config = dict(
    n_layer=13,
    head_dim=64,
    norm='rmsnorm',
    norm_eps=1e-05,
    rope_fraction=1.0,
    qk_norm=True,
    parallel_block=False,
    init_std_o=0.0811,
    optimizer='adamw',
    lr_head=0.00692,
    schedule='wsd',
    steps=5300,
    dataset='wikipedia_en',
)
Each number is 200 + 30 x the weight over its row's rms, rounded and kept within 0 to 999. Layers, rows and columns count from 0. The size before them is the row's rms in percent of the matrix's.

# layer 8 MLP down (transposed), 704x256, rms 0.0794, rows 645-681, columns 192-255
104,242,235,223,171,256,238,219,161,151,141,153,165,182,171,165,174,232,171,204,210,178,211,215,213,216,204,245,246,184,271,227,230,198,173,169,209,227,218,153,215,198,163,203,191,242,200,144,169,165,181,209,204,161,277,234,190,149,224,227,187,226,193,235,188
103,239,139,199,174,189,171,215,204,231,176,247,191,200,203,213,168,172,216,204,230,156,165,198,198,245,150,186,219,152,208,176,226,191,192,173,200,217,216,155,214,157,204,211,182,189,272,229,189,198,214,199,256,149,190,224,244,179,171,175,213,202,144,141,189
092,183,292,165,165,218,191,235,235,154,219,193,210,204,206,160,175,167,173,241,117,169,179,150,185,210,184,213,188,182,245,166,213,225,169,210,176,210,201,241,186,202,205,195,217,260,205,143,267,172,165,246,228,169,269,198,178,234,214,135,200,186,209,189,241
102,215,221,190,240,221,193,217,244,222,182,171,188,248,206,242,244,144,213,222,164,143,151,174,223,182,209,182,175,230,221,217,215,191,206,207,234,210,218,208,207,236,205,141,192,210,200,247,216,199,192,151,169,198,150,249,160,202,189,236,189,247,211,189,193
109,214,219,182,178,263,188,187,173,173,208,183,203,178,185,212,174,214,145,226,174,160,201,148,206,174,209,279,173,151,213,234,204,96,230,188,237,211,208,169,229,241,212,203,206,236,236,191,250,212,218,219,171,86,247,187,194,189,181,215,167,217,181,219,158
095,175,150,151,230,169,158,199,217,196,181,226,200,131,198,226,195,199,166,203,219,178,182,218,188,227,184,171,230,223,175,230,185,173,191,209,259,223,230,196,186,158,223,201,193,129,221,184,148,195,232,217,171,296,257,215,206,179,257,253,247,197,170,172,184
101,142,212,197,182,161,229,148,236,244,213,208,216,190,199,209,219,204,214,226,167,182,180,191,197,188,149,178,208,189,185,204,175,190,187,171,194,211,186,143,221,185,199,176,239,228,222,172,171,203,206,233,243,202,177,147,169,192,228,174,165,131,223,192,181
098,186,207,130,229,163,237,207,214,255,196,180,209,224,245,201,221,209,186,172,206,193,231,171,233,212,229,206,196,237,181,147,173,153,206,199,233,235,201,240,184,186,175,193,242,171,233,304,225,170,198,228,190,159,179,163,180,210,255,199,196,193,240,190,235
098,251,231,205,260,159,244,192,171,210,185,207,217,159,189,215,195,188,187,212,217,163,198,189,215,212,194,209,192,200,207,184,252,238,221,209,178,214,233,182,164,133,225,198,225,226,146,150,225,193,172,181,175,137,173,225,191,250,142,183,235,153,205,192,201
096,177,277,172,198,227,178,220,173,193,197,219,119,234,222,190,201,216,229,184,191,209,179,201,219,198,201,205,208,247,193,227,188,277,181,185,189,196,204,185,196,175,198,148,181,181,180,186,200,196,202,202,185,222,177,224,204,164,226,220,189,207,215,186,236
106,219,181,236,173,224,181,272,235,220,195,177,219,188,188,209,177,167,236,226,194,199,246,212,191,227,262,172,179,194,215,205,158,243,234,243,227,175,157,206,148,179,227,189,201,187,226,215,151,196,216,214,195,178,179,181,186,136,282,220,193,204,208,260,233
104,223,142,220,187,218,154,197,192,219,192,178,175,224,205,153,221,214,188,226,168,250,220,206,218,196,274,202,263,145,170,219,213,222,207,192,230,214,191,171,218,179,196,174,174,223,198,194,159,186,197,152,160,212,206,184,218,178,225,241,238,146,154,198,177
092,214,133,207,179,192,177,222,160,165,178,192,181,217,216,186,178,240,230,218,173,182,206,207,207,250,206,237,153,223,230,172,160,162,193,199,212,235,209,170,201,192,221,164,231,219,195,213,155,230,158,173,220,202,212,160,127,213,165,251,158,188,176,199,212
098,193,183,219,208,205,173,201,172,182,203,206,207,232,208,167,181,192,199,215,132,214,240,167,186,229,208,216,177,217,206,237,191,149,222,227,208,173,208,183,217,227,229,238,177,209,197,230,160,215,187,208,196,168,178,170,202,156,139,183,222,172,187,217,159
105,228,235,231,138,162,200,219,184,193,211,228,225,203,239,159,193,189,180,190,198,217,185,216,198,165,265,225,186,156,214,185,199,213,185,194,169,209,190,233,175,210,198,194,249,219,227,172,149,191,148,168,234,211,214,194,189,169,207,182,178,208,174,192,156
100,193,171,247,244,176,161,223,167,187,196,189,217,229,162,158,217,196,162,241,150,260,222,216,236,240,215,229,201,241,228,211,185,214,193,215,228,201,248,229,143,223,195,231,186,154,187,273,198,213,181,128,181,205,196,169,221,150,224,189,226,157,187,180,239
106,188,230,224,221,174,215,169,210,184,220,215,227,227,156,200,196,185,185,172,199,216,186,252,150,158,208,187,214,175,187,133,201,189,166,160,209,170,171,175,196,202,202,132,175,216,188,143,161,208,159,197,204,223,104,209,212,184,167,214,205,193,200,211,172
102,235,203,196,229,170,156,186,235,192,204,180,190,172,152,205,166,232,175,172,226,257,200,207,144,224,220,193,191,235,231,166,197,276,269,134,212,202,270,187,212,137,250,224,245,223,226,260,192,206,176,201,218,193,229,217,176,253,199,186,184,206,157,202,189
104,188,127,153,229,198,204,229,248,178,142,218,215,215,217,211,212,165,172,162,218,203,206,187,204,231,178,211,231,175,242,193,161,218,197,186,133,201,225,199,168,228,148,155,189,195,264,155,216,201,148,181,188,156,177,250,177,197,201,217,198,228,184,194,202
096,255,180,180,233,179,156,189,146,214,200,163,152,233,171,151,166,125,145,198,207,207,218,199,200,221,134,200,147,194,195,159,200,133,181,173,164,178,204,205,201,187,208,190,181,205,139,172,185,162,221,212,207,185,219,187,186,179,201,194,229,156,173,196,242
096,164,230,215,209,212,210,186,166,142,210,160,198,253,248,209,192,217,229,193,262,264,233,177,151,140,207,215,201,194,222,190,204,231,283,200,189,192,148,235,157,238,193,192,192,211,175,183,186,242,251,211,199,187,214,192,217,167,196,161,172,184,176,207,214
095,211,279,127,199,189,197,184,220,161,229,217,222,202,177,207,203,238,186,182,194,192,184,193,153,184,269,205,215,236,236,151,238,171,206,210,195,204,186,153,145,238,216,272,234,204,211,207,219,196,208,209,196,171,190,235,154,238,205,214,180,203,119,206,123
104,143,174,191,229,192,159,143,168,201,221,215,204,211,198,210,237,200,221,203,242,169,174,174,197,151,209,161,226,160,167,208,235,182,156,211,263,196,217,218,195,181,186,209,173,187,217,165,189,211,191,159,185,254,200,202,174,180,188,178,243,210,222,184,139
099,191,176,243,247,170,179,223,199,244,186,200,221,168,226,234,207,141,196,210,216,176,263,183,226,190,186,202,196,194,255,217,186,200,161,149,205,225,185,204,202,162,190,233,215,225,232,183,240,172,239,196,181,181,199,168,187,220,208,256,192,169,202,269,192
103,223,168,111,227,195,173,224,204,205,155,215,228,192,206,173,196,171,155,224,212,258,202,201,223,204,248,73,172,211,177,225,214,188,207,186,203,171,184,199,192,226,131,190,243,230,195,213,179,222,160,212,157,189,235,212,150,198,221,178,213,217,195,182,231
102,230,149,207,188,191,200,124,214,197,242,194,215,195,213,168,225,196,241,226,203,244,198,164,213,195,227,264,231,160,166,220,207,222,216,244,189,247,209,194,163,240,178,235,138,171,184,234,236,251,195,206,206,224,181,205,159,197,256,168,178,147,186,171,252
102,207,177,197,185,207,166,208,184,235,186,230,199,170,201,184,247,241,154,155,263,241,185,177,213,197,177,198,190,216,189,180,189,225,178,141,229,189,163,205,218,208,177,194,196,215,206,178,206,230,162,260,206,224,207,166,201,163,155,206,228,206,212,176,227
102,203,169,222,238,189,192,230,151,199,245,204,246,236,265,153,175,205,199,218,178,219,165,211,193,169,193,253,174,203,196,134,177,246,190,217,201,178,204,179,192,182,275,206,229,178,191,212,212,193,176,219,127,188,193,203,188,210,214,216,197,196,194,230,207
107,231,248,201,175,206,223,151,256,212,247,223,172,187,216,214,178,229,157,204,231,216,219,211,218,182,220,181,162,175,185,192,236,198,198,177,180,200,201,210,177,200,202,207,195,223,235,235,222,232,131,198,237,181,152,174,228,196,216,247,210,169,206,203,200
096,243,234,263,216,178,181,184,219,222,214,223,185,261,223,218,210,164,215,251,226,236,194,218,188,231,194,198,207,215,261,221,225,201,187,160,256,213,242,144,226,253,207,208,211,185,221,218,221,232,241,179,158,237,184,144,232,178,219,249,214,224,183,162,215
105,188,300,180,172,181,176,239,205,159,224,168,138,166,174,142,209,215,182,201,191,271,187,193,203,186,193,226,225,204,210,189,171,205,257,218,212,175,197,214,189,192,175,257,188,249,230,216,190,166,190,212,212,195,239,189,178,215,229,193,213,183,150,232,150
103,214,198,197,230,152,203,227,200,192,254,221,192,190,220,193,164,212,211,232,198,181,230,177,227,264,201,213,175,223,209,243,210,223,230,216,211,235,221,167,197,170,255,176,165,194,212,218,195,169,169,200,188,164,215,232,203,176,134,209,231,176,183,278,188
098,202,301,175,224,230,195,232,209,228,216,194,215,217,153,175,194,205,231,176,220,218,225,221,227,250,233,164,254,188,206,191,221,201,212,155,238,147,251,194,193,164,216,254,219,221,186,238,220,167,236,233,156,201,181,184,220,255,222,190,212,200,187,196,222
098,170,192,222,187,191,188,202,243,184,199,214,250,194,152,216,152,207,193,209,250,207,172,224,220,197,180,217,196,195,206,172,185,259,264,204,224,169,198,175,199,189,187,194,220,212,163,182,165,174,172,217,174,207,236,165,243,216,166,208,198,259,189,198,140
099,202,218,165,227,155,207,161,224,250,198,249,191,229,210,207,217,186,229,191,301,181,153,170,215,237,196,211,220,214,184,195,246,155,191,237,219,204,250,190,231,244,195,211,215,204,181,177,197,239,242,150,199,200,218,213,224,211,167,178,163,160,203,155,195
098,260,177,212,160,184,203,279,213,244,195,196,138,202,182,205,213,226,161,137,223,220,156,181,265,192,181,238,234,264,188,153,144,212,130,173,183,189,189,199,176,174,151,162,194,205,206,178,190,235,257,200,160,205,210,176,190,174,217,146,159,185,163,218,181
092,203,208,157,233,232,185,169,242,247,208,181,158,173,174,192,185,232,168,226,225,184,188,184,180,185,208,252,236,166,244,251,202,196,243,216,193,238,176,152,182,223,177,161,230,160,158,181,210,183,174,214,213,169,177,190,205,194,233,176,228,211,206,227,191
# layer 8 MLP gate, 704x256, rms 0.0946, rows 646-681, columns 192-255
102,182,179,172,213,223,174,193,166,181,182,218,158,216,191,148,207,229,219,181,150,265,218,165,219,216,229,200,164,239,219,226,213,216,233,187,195,227,221,165,231,197,195,226,136,216,179,207,215,225,277,240,234,206,189,219,202,168,202,221,150,253,199,213,165
094,165,213,191,230,205,202,226,226,178,167,270,223,226,199,211,158,152,195,179,213,181,201,228,157,208,188,245,224,192,190,192,240,216,202,205,172,176,179,211,293,185,162,176,225,187,240,227,190,210,241,192,196,123,216,223,218,204,216,185,168,206,212,157,183
103,192,179,176,204,169,239,153,179,141,211,183,187,218,189,164,188,211,158,243,125,211,194,186,217,211,206,150,232,197,173,217,214,208,233,183,220,248,243,168,178,199,216,211,225,216,159,206,195,248,244,169,282,158,206,171,224,197,140,144,233,206,183,185,182
103,186,178,178,221,176,163,210,177,211,193,205,225,226,144,185,197,153,197,178,220,200,216,226,204,230,198,203,232,184,255,227,240,232,237,229,174,209,224,226,166,169,184,223,162,161,190,183,271,179,181,162,172,201,169,192,199,170,243,137,183,178,159,235,163
097,177,217,150,233,194,173,227,209,173,206,147,175,210,174,220,218,203,149,223,171,237,185,236,174,168,168,164,179,236,170,159,240,208,234,154,209,200,273,179,217,213,234,231,219,240,222,243,159,163,196,193,213,165,161,161,224,166,257,259,170,202,211,173,242
098,193,177,252,198,201,214,209,203,185,257,172,161,189,177,193,234,213,176,216,210,216,101,195,253,161,177,172,169,232,181,165,186,157,161,190,203,246,221,201,207,206,211,239,184,225,222,276,208,194,160,204,190,220,224,246,165,146,196,198,197,191,238,214,206
096,176,190,191,232,175,211,188,228,197,196,197,227,169,189,196,203,192,216,225,202,198,180,141,188,195,168,232,197,205,192,213,174,184,191,206,252,216,185,170,224,223,184,207,141,206,184,225,181,239,227,219,219,215,160,225,160,181,259,165,258,181,220,240,210
095,225,228,211,202,225,254,241,218,211,200,173,190,129,209,153,159,161,189,245,213,209,178,198,174,148,188,220,199,157,186,189,210,222,186,202,185,214,162,210,209,215,230,200,249,194,194,152,199,201,240,188,203,201,172,168,225,241,229,189,150,205,248,256,186
100,191,174,213,216,181,190,191,132,210,205,163,242,321,237,177,233,201,163,187,179,196,228,175,235,216,166,191,198,213,204,221,154,168,198,190,162,231,217,225,225,200,207,240,145,220,182,181,241,199,184,158,192,202,214,227,207,165,154,199,206,208,196,170,233
102,209,201,224,205,220,145,160,170,131,217,187,245,224,194,212,162,184,166,162,268,229,242,178,167,201,166,189,215,234,229,221,245,198,215,215,232,269,183,182,204,199,221,220,182,178,174,248,162,207,188,233,216,193,165,198,192,206,169,218,232,206,198,234,170
100,166,174,222,233,156,223,179,189,142,222,173,208,257,184,173,203,213,222,219,173,173,193,226,210,247,178,150,98,232,215,204,237,188,162,245,217,209,188,207,140,257,226,211,189,205,156,247,233,215,158,209,190,206,154,209,228,229,186,185,157,176,187,183,229
098,197,204,252,208,150,194,196,183,195,239,186,173,154,209,197,200,174,236,189,193,217,192,197,162,243,192,125,191,240,182,172,220,157,195,149,247,250,183,224,246,180,129,178,211,195,160,220,207,266,223,186,171,224,255,179,257,191,192,276,194,164,151,170,255
098,207,193,221,204,186,182,232,212,179,162,164,132,174,200,193,224,220,202,184,192,212,215,212,262,171,193,211,220,196,241,170,261,218,210,238,214,199,207,155,240,179,190,169,166,202,172,204,178,231,253,211,177,178,161,212,231,121,135,254,192,190,238,183,241
102,147,192,206,200,174,241,180,219,244,167,165,232,235,232,177,211,195,230,206,157,199,188,224,216,182,207,171,178,178,185,165,223,172,227,165,250,218,236,209,182,190,258,300,170,186,231,203,248,213,146,194,164,154,208,206,251,203,156,182,203,225,250,229,188
100,222,180,260,199,225,165,151,200,198,195,246,173,233,219,196,187,167,189,239,199,185,225,203,202,228,172,127,226,209,229,179,184,190,223,167,152,206,219,187,205,199,183,260,213,221,200,202,232,240,198,288,196,221,167,145,187,189,200,201,217,202,147,140,184
103,216,208,178,205,239,192,209,226,242,203,201,201,289,187,138,200,192,172,205,217,229,208,135,215,204,224,164,121,226,186,197,130,171,151,158,147,250,231,244,196,165,183,178,191,164,202,208,217,186,254,208,220,185,165,155,168,189,148,142,161,220,183,188,264
103,216,202,196,196,234,182,173,155,214,245,215,242,215,216,196,211,174,229,242,161,142,207,204,190,243,175,217,176,210,228,158,153,170,237,173,211,198,196,279,223,213,175,220,153,229,207,178,187,206,171,205,155,215,190,158,205,206,134,200,143,251,187,234,268
102,222,187,163,182,189,173,228,180,179,178,239,238,161,176,215,233,198,235,235,207,177,213,235,226,212,242,202,187,242,190,221,246,224,214,196,184,244,201,228,151,209,212,221,136,197,167,224,172,228,200,228,135,160,185,174,214,189,166,209,221,187,162,228,241
098,242,253,190,165,188,160,202,196,204,163,137,214,240,176,186,188,169,216,187,209,206,216,243,234,198,172,238,153,212,165,182,225,181,165,185,195,223,143,213,242,188,200,201,216,156,200,215,190,216,231,238,189,209,219,230,202,202,231,166,199,179,166,162,209
100,196,210,131,186,245,201,209,166,205,242,179,184,201,194,170,162,205,206,236,145,223,215,207,255,179,203,220,178,238,157,168,208,199,200,194,200,221,161,222,231,202,149,231,154,258,197,162,195,202,250,238,165,168,196,191,192,167,231,240,188,180,213,231,196
102,197,190,218,185,228,215,162,206,221,190,131,208,159,211,177,216,181,164,249,231,235,127,251,230,231,214,215,161,182,157,247,201,189,218,196,208,205,230,189,202,196,210,178,153,230,174,245,186,192,201,192,176,222,167,144,199,176,209,197,204,138,203,223,231
105,152,242,221,243,205,210,229,208,189,202,154,238,190,178,154,177,223,215,225,169,141,229,202,166,242,240,163,226,198,235,214,242,222,263,262,177,216,196,195,173,178,255,210,174,202,184,196,245,190,197,196,207,185,204,225,237,258,142,201,206,155,204,208,275
094,135,170,196,261,197,241,172,221,184,208,198,232,201,192,216,206,157,171,250,179,226,200,202,227,168,167,203,222,240,186,232,175,233,123,184,222,205,211,211,234,196,192,209,170,186,211,246,214,241,220,229,221,254,149,232,159,184,163,198,203,215,151,208,193
104,162,181,213,237,144,228,164,204,235,173,228,134,181,198,181,218,272,163,251,178,212,186,183,190,154,227,172,198,137,154,233,226,197,149,202,153,235,151,175,161,204,208,211,173,172,179,156,194,218,213,204,186,194,192,196,210,174,168,212,206,214,233,199,220
101,185,181,207,224,182,208,172,215,195,209,193,181,180,187,191,171,272,160,216,199,207,111,214,172,253,214,218,190,207,256,216,148,231,191,224,220,233,219,191,214,180,201,205,200,239,212,215,175,228,212,174,257,222,196,218,207,189,216,191,179,173,173,213,169
104,173,204,190,182,203,190,211,200,164,207,171,188,220,237,183,267,229,171,179,216,229,203,182,201,161,218,197,207,203,223,178,168,237,211,274,225,220,226,197,188,227,175,196,187,239,203,218,175,211,213,240,186,161,156,186,197,244,185,222,201,206,193,185,190
102,160,195,170,214,192,223,171,217,227,193,184,205,267,201,252,207,154,153,225,189,177,169,203,222,206,227,158,203,209,208,238,205,186,216,200,226,187,204,200,218,163,255,163,137,204,146,231,225,245,214,177,245,212,194,215,215,168,149,129,160,213,213,214,238
103,195,202,238,224,210,219,214,175,228,225,188,199,246,224,189,207,112,185,199,182,176,189,230,245,228,232,169,213,242,181,190,156,205,199,224,226,248,238,211,228,200,160,227,187,205,138,257,230,212,204,189,162,176,165,186,191,160,194,217,156,174,208,198,219
097,236,171,171,206,198,217,174,253,181,197,239,181,243,212,162,257,154,271,251,182,164,155,212,220,195,214,186,256,148,194,174,242,214,172,254,238,218,209,198,198,197,225,193,180,209,209,222,175,215,196,225,174,197,196,207,209,194,211,212,233,193,154,171,155
101,222,190,121,176,185,240,164,172,179,218,146,198,216,177,163,245,218,232,227,168,212,207,238,249,142,239,141,234,262,233,226,230,194,198,248,242,215,188,176,219,195,187,221,194,171,220,203,223,268,189,219,231,242,157,201,232,125,209,206,221,227,218,211,187
099,214,212,137,151,194,233,148,219,229,194,185,176,185,217,151,250,222,180,245,199,209,247,228,204,248,179,177,182,223,197,202,190,224,166,220,170,210,237,164,183,209,227,142,165,180,224,191,155,162,238,247,234,203,163,233,153,165,206,176,180,195,183,258,199
097,223,212,210,142,230,191,184,261,212,211,195,167,197,239,183,213,222,136,191,157,209,195,185,248,204,161,181,157,227,139,262,234,223,166,193,209,155,195,199,181,242,207,223,140,195,188,202,225,220,197,177,176,189,212,166,162,215,190,224,233,194,192,146,240
100,162,205,174,205,171,195,181,210,225,194,230,212,209,208,166,209,139,201,210,174,159,198,166,206,183,202,170,215,207,195,236,156,190,212,229,206,196,197,236,192,159,221,169,183,200,168,193,175,205,284,234,226,240,180,209,200,173,220,231,147,195,211,203,158
102,188,230,170,205,198,227,204,199,229,177,166,202,221,164,180,251,205,217,242,163,241,217,181,227,262,217,204,180,194,235,171,203,112,220,183,131,179,180,258,232,206,212,179,216,178,172,218,220,233,155,142,153,239,171,157,197,190,209,222,210,217,174,191,232
099,228,133,244,172,188,251,214,196,195,198,244,212,217,209,231,249,216,159,183,187,202,175,183,236,250,165,182,196,206,237,198,226,186,182,220,211,167,197,269,199,203,201,192,219,203,160,214,213,137,223,215,196,129,203,233,156,131,197,202,219,167,205,197,218
096,172,231,194,215,186,276,232,166,169,211,184,172,179,239,225,236,200,155,133,198,215,237,204,210,237,200,217,184,230,159,209,245,156,209,240,201,194,196,204,167,198,229,203,220,174,165,181,174,173,224,207,178,242,184,216,256,252,215,224,182,201,158,165,234
# layer 8 MLP up, 704x256, rms 0.0972, rows 646-681, columns 192-255
101,204,208,232,189,265,165,170,203,174,261,245,158,170,207,221,213,154,193,171,197,197,215,140,211,183,243,215,237,152,178,192,182,185,162,190,159,208,233,202,146,231,181,178,226,229,193,196,178,180,211,212,139,236,207,249,215,158,175,174,206,150,224,161,213
092,196,202,198,181,187,198,205,239,253,149,190,191,186,260,237,196,245,196,194,217,227,201,197,209,192,227,157,210,199,172,209,258,197,177,211,224,212,259,184,220,233,216,214,213,144,196,208,226,202,245,202,233,211,171,169,209,178,189,256,192,232,171,200,141
102,214,182,163,141,193,209,218,177,196,269,157,195,192,131,208,247,240,243,191,227,215,201,213,160,217,198,197,205,199,216,202,234,154,184,214,245,200,180,211,251,164,265,208,209,191,195,195,180,165,194,258,183,224,232,198,232,207,193,206,190,259,180,155,218
111,206,176,200,222,174,184,210,214,166,205,179,225,254,167,198,125,183,221,194,147,171,234,217,192,204,105,157,230,196,209,152,199,210,241,203,243,203,173,191,240,175,226,165,194,192,177,195,252,192,197,173,238,190,176,220,185,195,168,183,159,234,181,224,216
094,217,184,200,166,215,221,243,243,162,213,200,209,254,178,263,223,170,222,193,209,216,237,149,198,205,184,250,190,215,222,223,177,225,155,223,129,203,110,207,245,205,161,177,161,185,211,236,182,219,192,169,198,157,235,197,217,206,145,232,226,247,216,225,195
101,195,214,190,190,179,202,188,162,207,177,197,259,244,279,156,186,195,195,161,228,214,138,199,204,216,231,156,239,212,230,210,200,162,221,232,144,180,217,227,204,223,245,234,154,152,194,203,230,156,217,185,188,184,192,221,201,214,195,226,187,227,215,186,226
096,232,179,184,216,184,153,204,185,168,187,237,204,236,159,214,164,213,235,220,236,242,210,144,252,178,191,195,229,218,219,258,151,199,212,206,191,226,216,197,222,216,209,205,226,230,209,152,189,175,202,148,201,194,274,224,189,238,175,251,171,186,192,200,168
096,176,226,193,202,205,227,204,153,183,214,205,206,200,237,210,202,169,244,193,186,151,180,205,275,210,268,205,207,159,184,176,190,189,182,168,207,178,175,209,233,198,207,171,183,196,168,212,230,220,192,221,180,233,195,195,279,210,231,230,210,216,196,191,178
105,187,188,198,178,194,140,216,182,161,203,237,190,230,188,157,232,171,177,267,220,147,139,207,233,201,232,194,218,163,179,265,197,240,202,223,184,174,215,208,206,203,188,256,254,210,261,187,217,204,198,196,220,173,264,207,164,237,253,162,197,211,200,199,168
107,194,188,222,163,184,214,207,210,185,239,199,176,232,203,232,220,164,234,225,182,217,219,210,191,193,174,149,172,216,231,161,185,212,190,214,180,144,187,210,217,187,215,142,140,187,175,199,214,177,210,204,215,207,142,154,198,205,234,242,199,202,216,188,228
102,89,262,174,152,250,199,241,158,160,184,194,237,186,193,207,200,216,221,228,253,216,183,182,234,177,176,176,171,214,192,172,176,214,185,185,187,188,140,230,268,151,175,201,172,187,188,170,166,200,223,156,171,198,220,262,172,192,201,239,191,206,160,216,212
098,190,172,202,205,236,179,225,214,187,214,272,205,175,193,168,218,236,226,187,181,150,183,202,186,196,192,163,264,184,174,195,175,224,155,198,188,187,202,183,175,219,227,253,183,238,212,210,232,216,220,198,200,182,228,129,199,233,231,221,224,225,231,220,200
099,190,209,181,225,251,234,202,160,165,169,279,150,228,218,169,227,242,186,205,198,159,161,191,171,201,230,178,192,161,241,189,210,242,189,170,268,191,248,188,187,195,172,220,197,215,187,159,254,204,206,166,210,208,246,215,183,161,253,149,216,211,185,201,197
103,164,171,173,240,241,194,219,213,241,192,194,166,178,162,212,230,218,228,153,159,198,146,190,190,170,214,197,195,200,208,212,195,169,192,158,215,198,215,250,200,214,229,228,295,183,251,176,179,216,175,187,214,175,218,209,183,203,236,162,173,209,208,200,186
097,223,200,150,226,237,219,196,195,233,244,225,266,203,160,236,167,216,190,181,266,205,163,185,176,240,187,140,182,194,159,284,270,201,185,236,209,234,185,236,241,176,217,177,202,217,262,173,168,176,257,233,213,208,218,256,133,211,170,186,157,188,175,166,203
106,172,213,204,204,251,229,177,146,194,208,228,201,141,204,215,219,210,167,237,140,197,208,171,229,134,212,204,150,227,171,275,161,276,153,222,227,271,200,128,191,197,187,219,212,155,226,180,196,201,251,166,226,211,157,169,200,257,196,202,188,220,189,217,231
104,221,195,184,205,237,156,208,261,211,204,227,186,166,233,202,220,182,187,233,196,159,160,194,209,238,183,203,141,190,248,224,264,128,213,211,159,173,196,200,190,226,246,208,198,224,192,173,185,251,171,255,201,218,224,246,190,223,174,219,207,230,160,209,137
103,232,238,224,132,268,210,223,172,203,234,203,156,187,215,195,169,216,190,183,212,191,188,205,206,193,259,182,169,235,247,224,172,236,261,215,193,230,210,241,161,177,271,240,221,209,140,193,258,198,169,263,200,141,186,205,219,209,141,176,250,191,178,258,217
100,164,209,222,194,215,222,198,213,207,229,224,235,180,259,287,226,212,234,215,184,219,188,217,171,189,257,181,230,204,229,205,162,247,200,210,218,225,217,205,192,178,168,216,214,182,281,234,228,215,177,171,215,220,175,190,183,211,172,205,203,201,212,219,149
096,242,165,193,200,171,200,191,196,216,200,195,223,145,182,204,177,166,170,209,142,191,160,159,203,220,179,210,180,193,180,208,270,142,196,213,222,148,233,191,235,236,198,210,179,190,216,152,185,152,232,242,199,166,175,238,191,182,189,220,191,190,186,217,193
096,179,218,210,257,238,181,178,195,246,157,229,204,221,164,207,251,183,179,180,275,184,180,194,225,191,176,248,228,210,203,154,189,220,246,147,213,227,186,223,173,214,184,149,165,198,226,208,194,193,255,186,221,172,150,228,181,232,237,165,217,159,193,210,206
100,241,205,218,224,210,196,234,120,164,187,213,248,211,191,172,182,170,175,156,185,219,238,239,146,218,136,237,165,226,226,170,180,193,229,212,174,180,227,199,217,142,178,199,210,186,230,221,174,213,190,268,233,198,228,180,220,194,187,237,171,222,267,182,220
097,253,186,265,184,285,154,227,231,234,209,190,200,225,224,191,248,202,235,202,156,212,211,121,195,212,184,220,202,228,162,167,227,228,178,182,214,144,195,204,213,231,152,207,201,192,248,193,229,208,228,253,220,239,240,209,166,224,191,183,181,184,193,237,224
104,193,216,203,136,206,175,190,173,244,160,225,226,214,169,174,244,209,156,195,189,152,213,240,222,259,223,254,206,155,226,175,186,143,186,155,165,189,193,230,211,186,215,214,190,225,195,167,202,226,173,168,214,177,166,149,149,194,173,283,226,222,176,201,149
101,221,164,163,237,183,231,225,183,200,203,175,219,228,220,181,190,278,196,226,192,143,147,161,189,181,228,223,224,185,183,173,212,210,152,175,159,168,203,167,194,173,240,194,192,162,249,192,209,245,197,237,196,172,236,208,184,186,179,228,192,209,242,178,217
104,228,204,210,115,150,236,178,152,211,211,183,169,187,194,179,197,214,213,206,189,128,183,230,180,278,195,215,233,202,235,190,223,267,249,176,207,202,245,248,189,235,207,177,154,154,202,192,195,241,280,177,220,182,227,132,193,208,189,195,224,191,201,192,187
103,231,195,206,154,253,219,207,176,232,196,193,174,231,183,214,172,181,250,173,211,193,273,289,204,219,224,226,239,214,174,225,227,221,229,188,153,164,263,219,198,164,192,241,190,209,205,229,219,156,186,239,235,188,188,210,181,194,191,248,217,182,235,200,178
107,175,182,174,177,241,195,182,209,224,122,200,188,200,128,169,220,220,182,200,223,165,226,191,196,218,160,221,265,178,185,152,186,147,196,200,195,185,197,171,218,248,166,210,215,180,197,261,221,182,230,198,141,161,226,178,184,214,212,186,168,212,173,207,184
093,160,192,178,189,213,180,167,184,190,180,176,200,215,208,180,221,204,203,183,172,167,223,235,188,175,236,196,189,175,198,186,170,210,205,244,129,165,202,175,184,177,204,166,192,171,210,239,225,249,197,228,251,170,234,232,158,176,212,232,184,247,236,157,194
110,187,226,192,125,235,203,192,201,199,198,173,200,183,206,175,205,227,225,221,233,180,191,201,210,269,240,206,230,170,248,209,259,242,258,199,200,165,149,199,237,200,178,202,204,209,206,171,167,232,226,217,170,181,191,135,209,182,175,212,252,195,175,184,183
108,204,227,215,152,126,240,179,186,170,250,156,190,215,183,202,223,170,181,166,172,182,268,189,226,194,210,237,221,207,208,203,228,208,241,233,188,206,225,225,177,176,213,213,194,225,180,206,205,202,141,138,218,155,210,177,187,247,210,263,208,170,220,210,199
094,215,251,172,183,151,210,182,194,168,170,177,223,219,216,198,223,172,205,190,199,228,237,161,195,179,209,212,183,146,193,231,169,178,173,178,135,213,246,229,172,189,260,202,186,197,194,178,249,200,170,217,191,192,182,232,174,226,169,167,188,206,171,219,238
098,196,195,212,196,184,208,185,162,208,178,221,257,215,211,192,143,220,206,245,163,193,143,185,157,176,152,200,256,235,224,201,217,232,197,165,210,235,194,237,151,200,168,154,180,239,206,193,184,202,221,188,225,151,201,178,99,203,231,203,210,187,199,223,209
101,157,218,193,247,194,175,226,238,194,294,213,225,184,199,219,187,220,234,183,204,166,200,142,176,203,193,203,254,217,188,183,168,236,174,196,198,179,190,196,174,179,222,196,223,197,227,198,225,224,211,199,181,226,173,255,178,226,193,177,245,220,226,197,182
097,227,171,202,201,162,190,202,153,218,211,211,175,197,163,244,251,177,184,217,206,176,228,238,193,225,208,153,221,202,181,157,198,189,243,220,192,213,185,153,227,232,201,161,229,214,182,182,187,245,182,209,250,185,172,195,189,210,187,185,185,224,223,211,170
095,155,229,209,148,134,204,225,209,188,216,154,181,197,197,219,212,234,214,165,189,277,203,225,181,146,177,233,255,211,206,196,170,196,169,161,224,218,219,208,181,168,217,248,164,214,160,197,234,195,238,188,192,226,175,195,252,196,215,235,149,248,192,205,217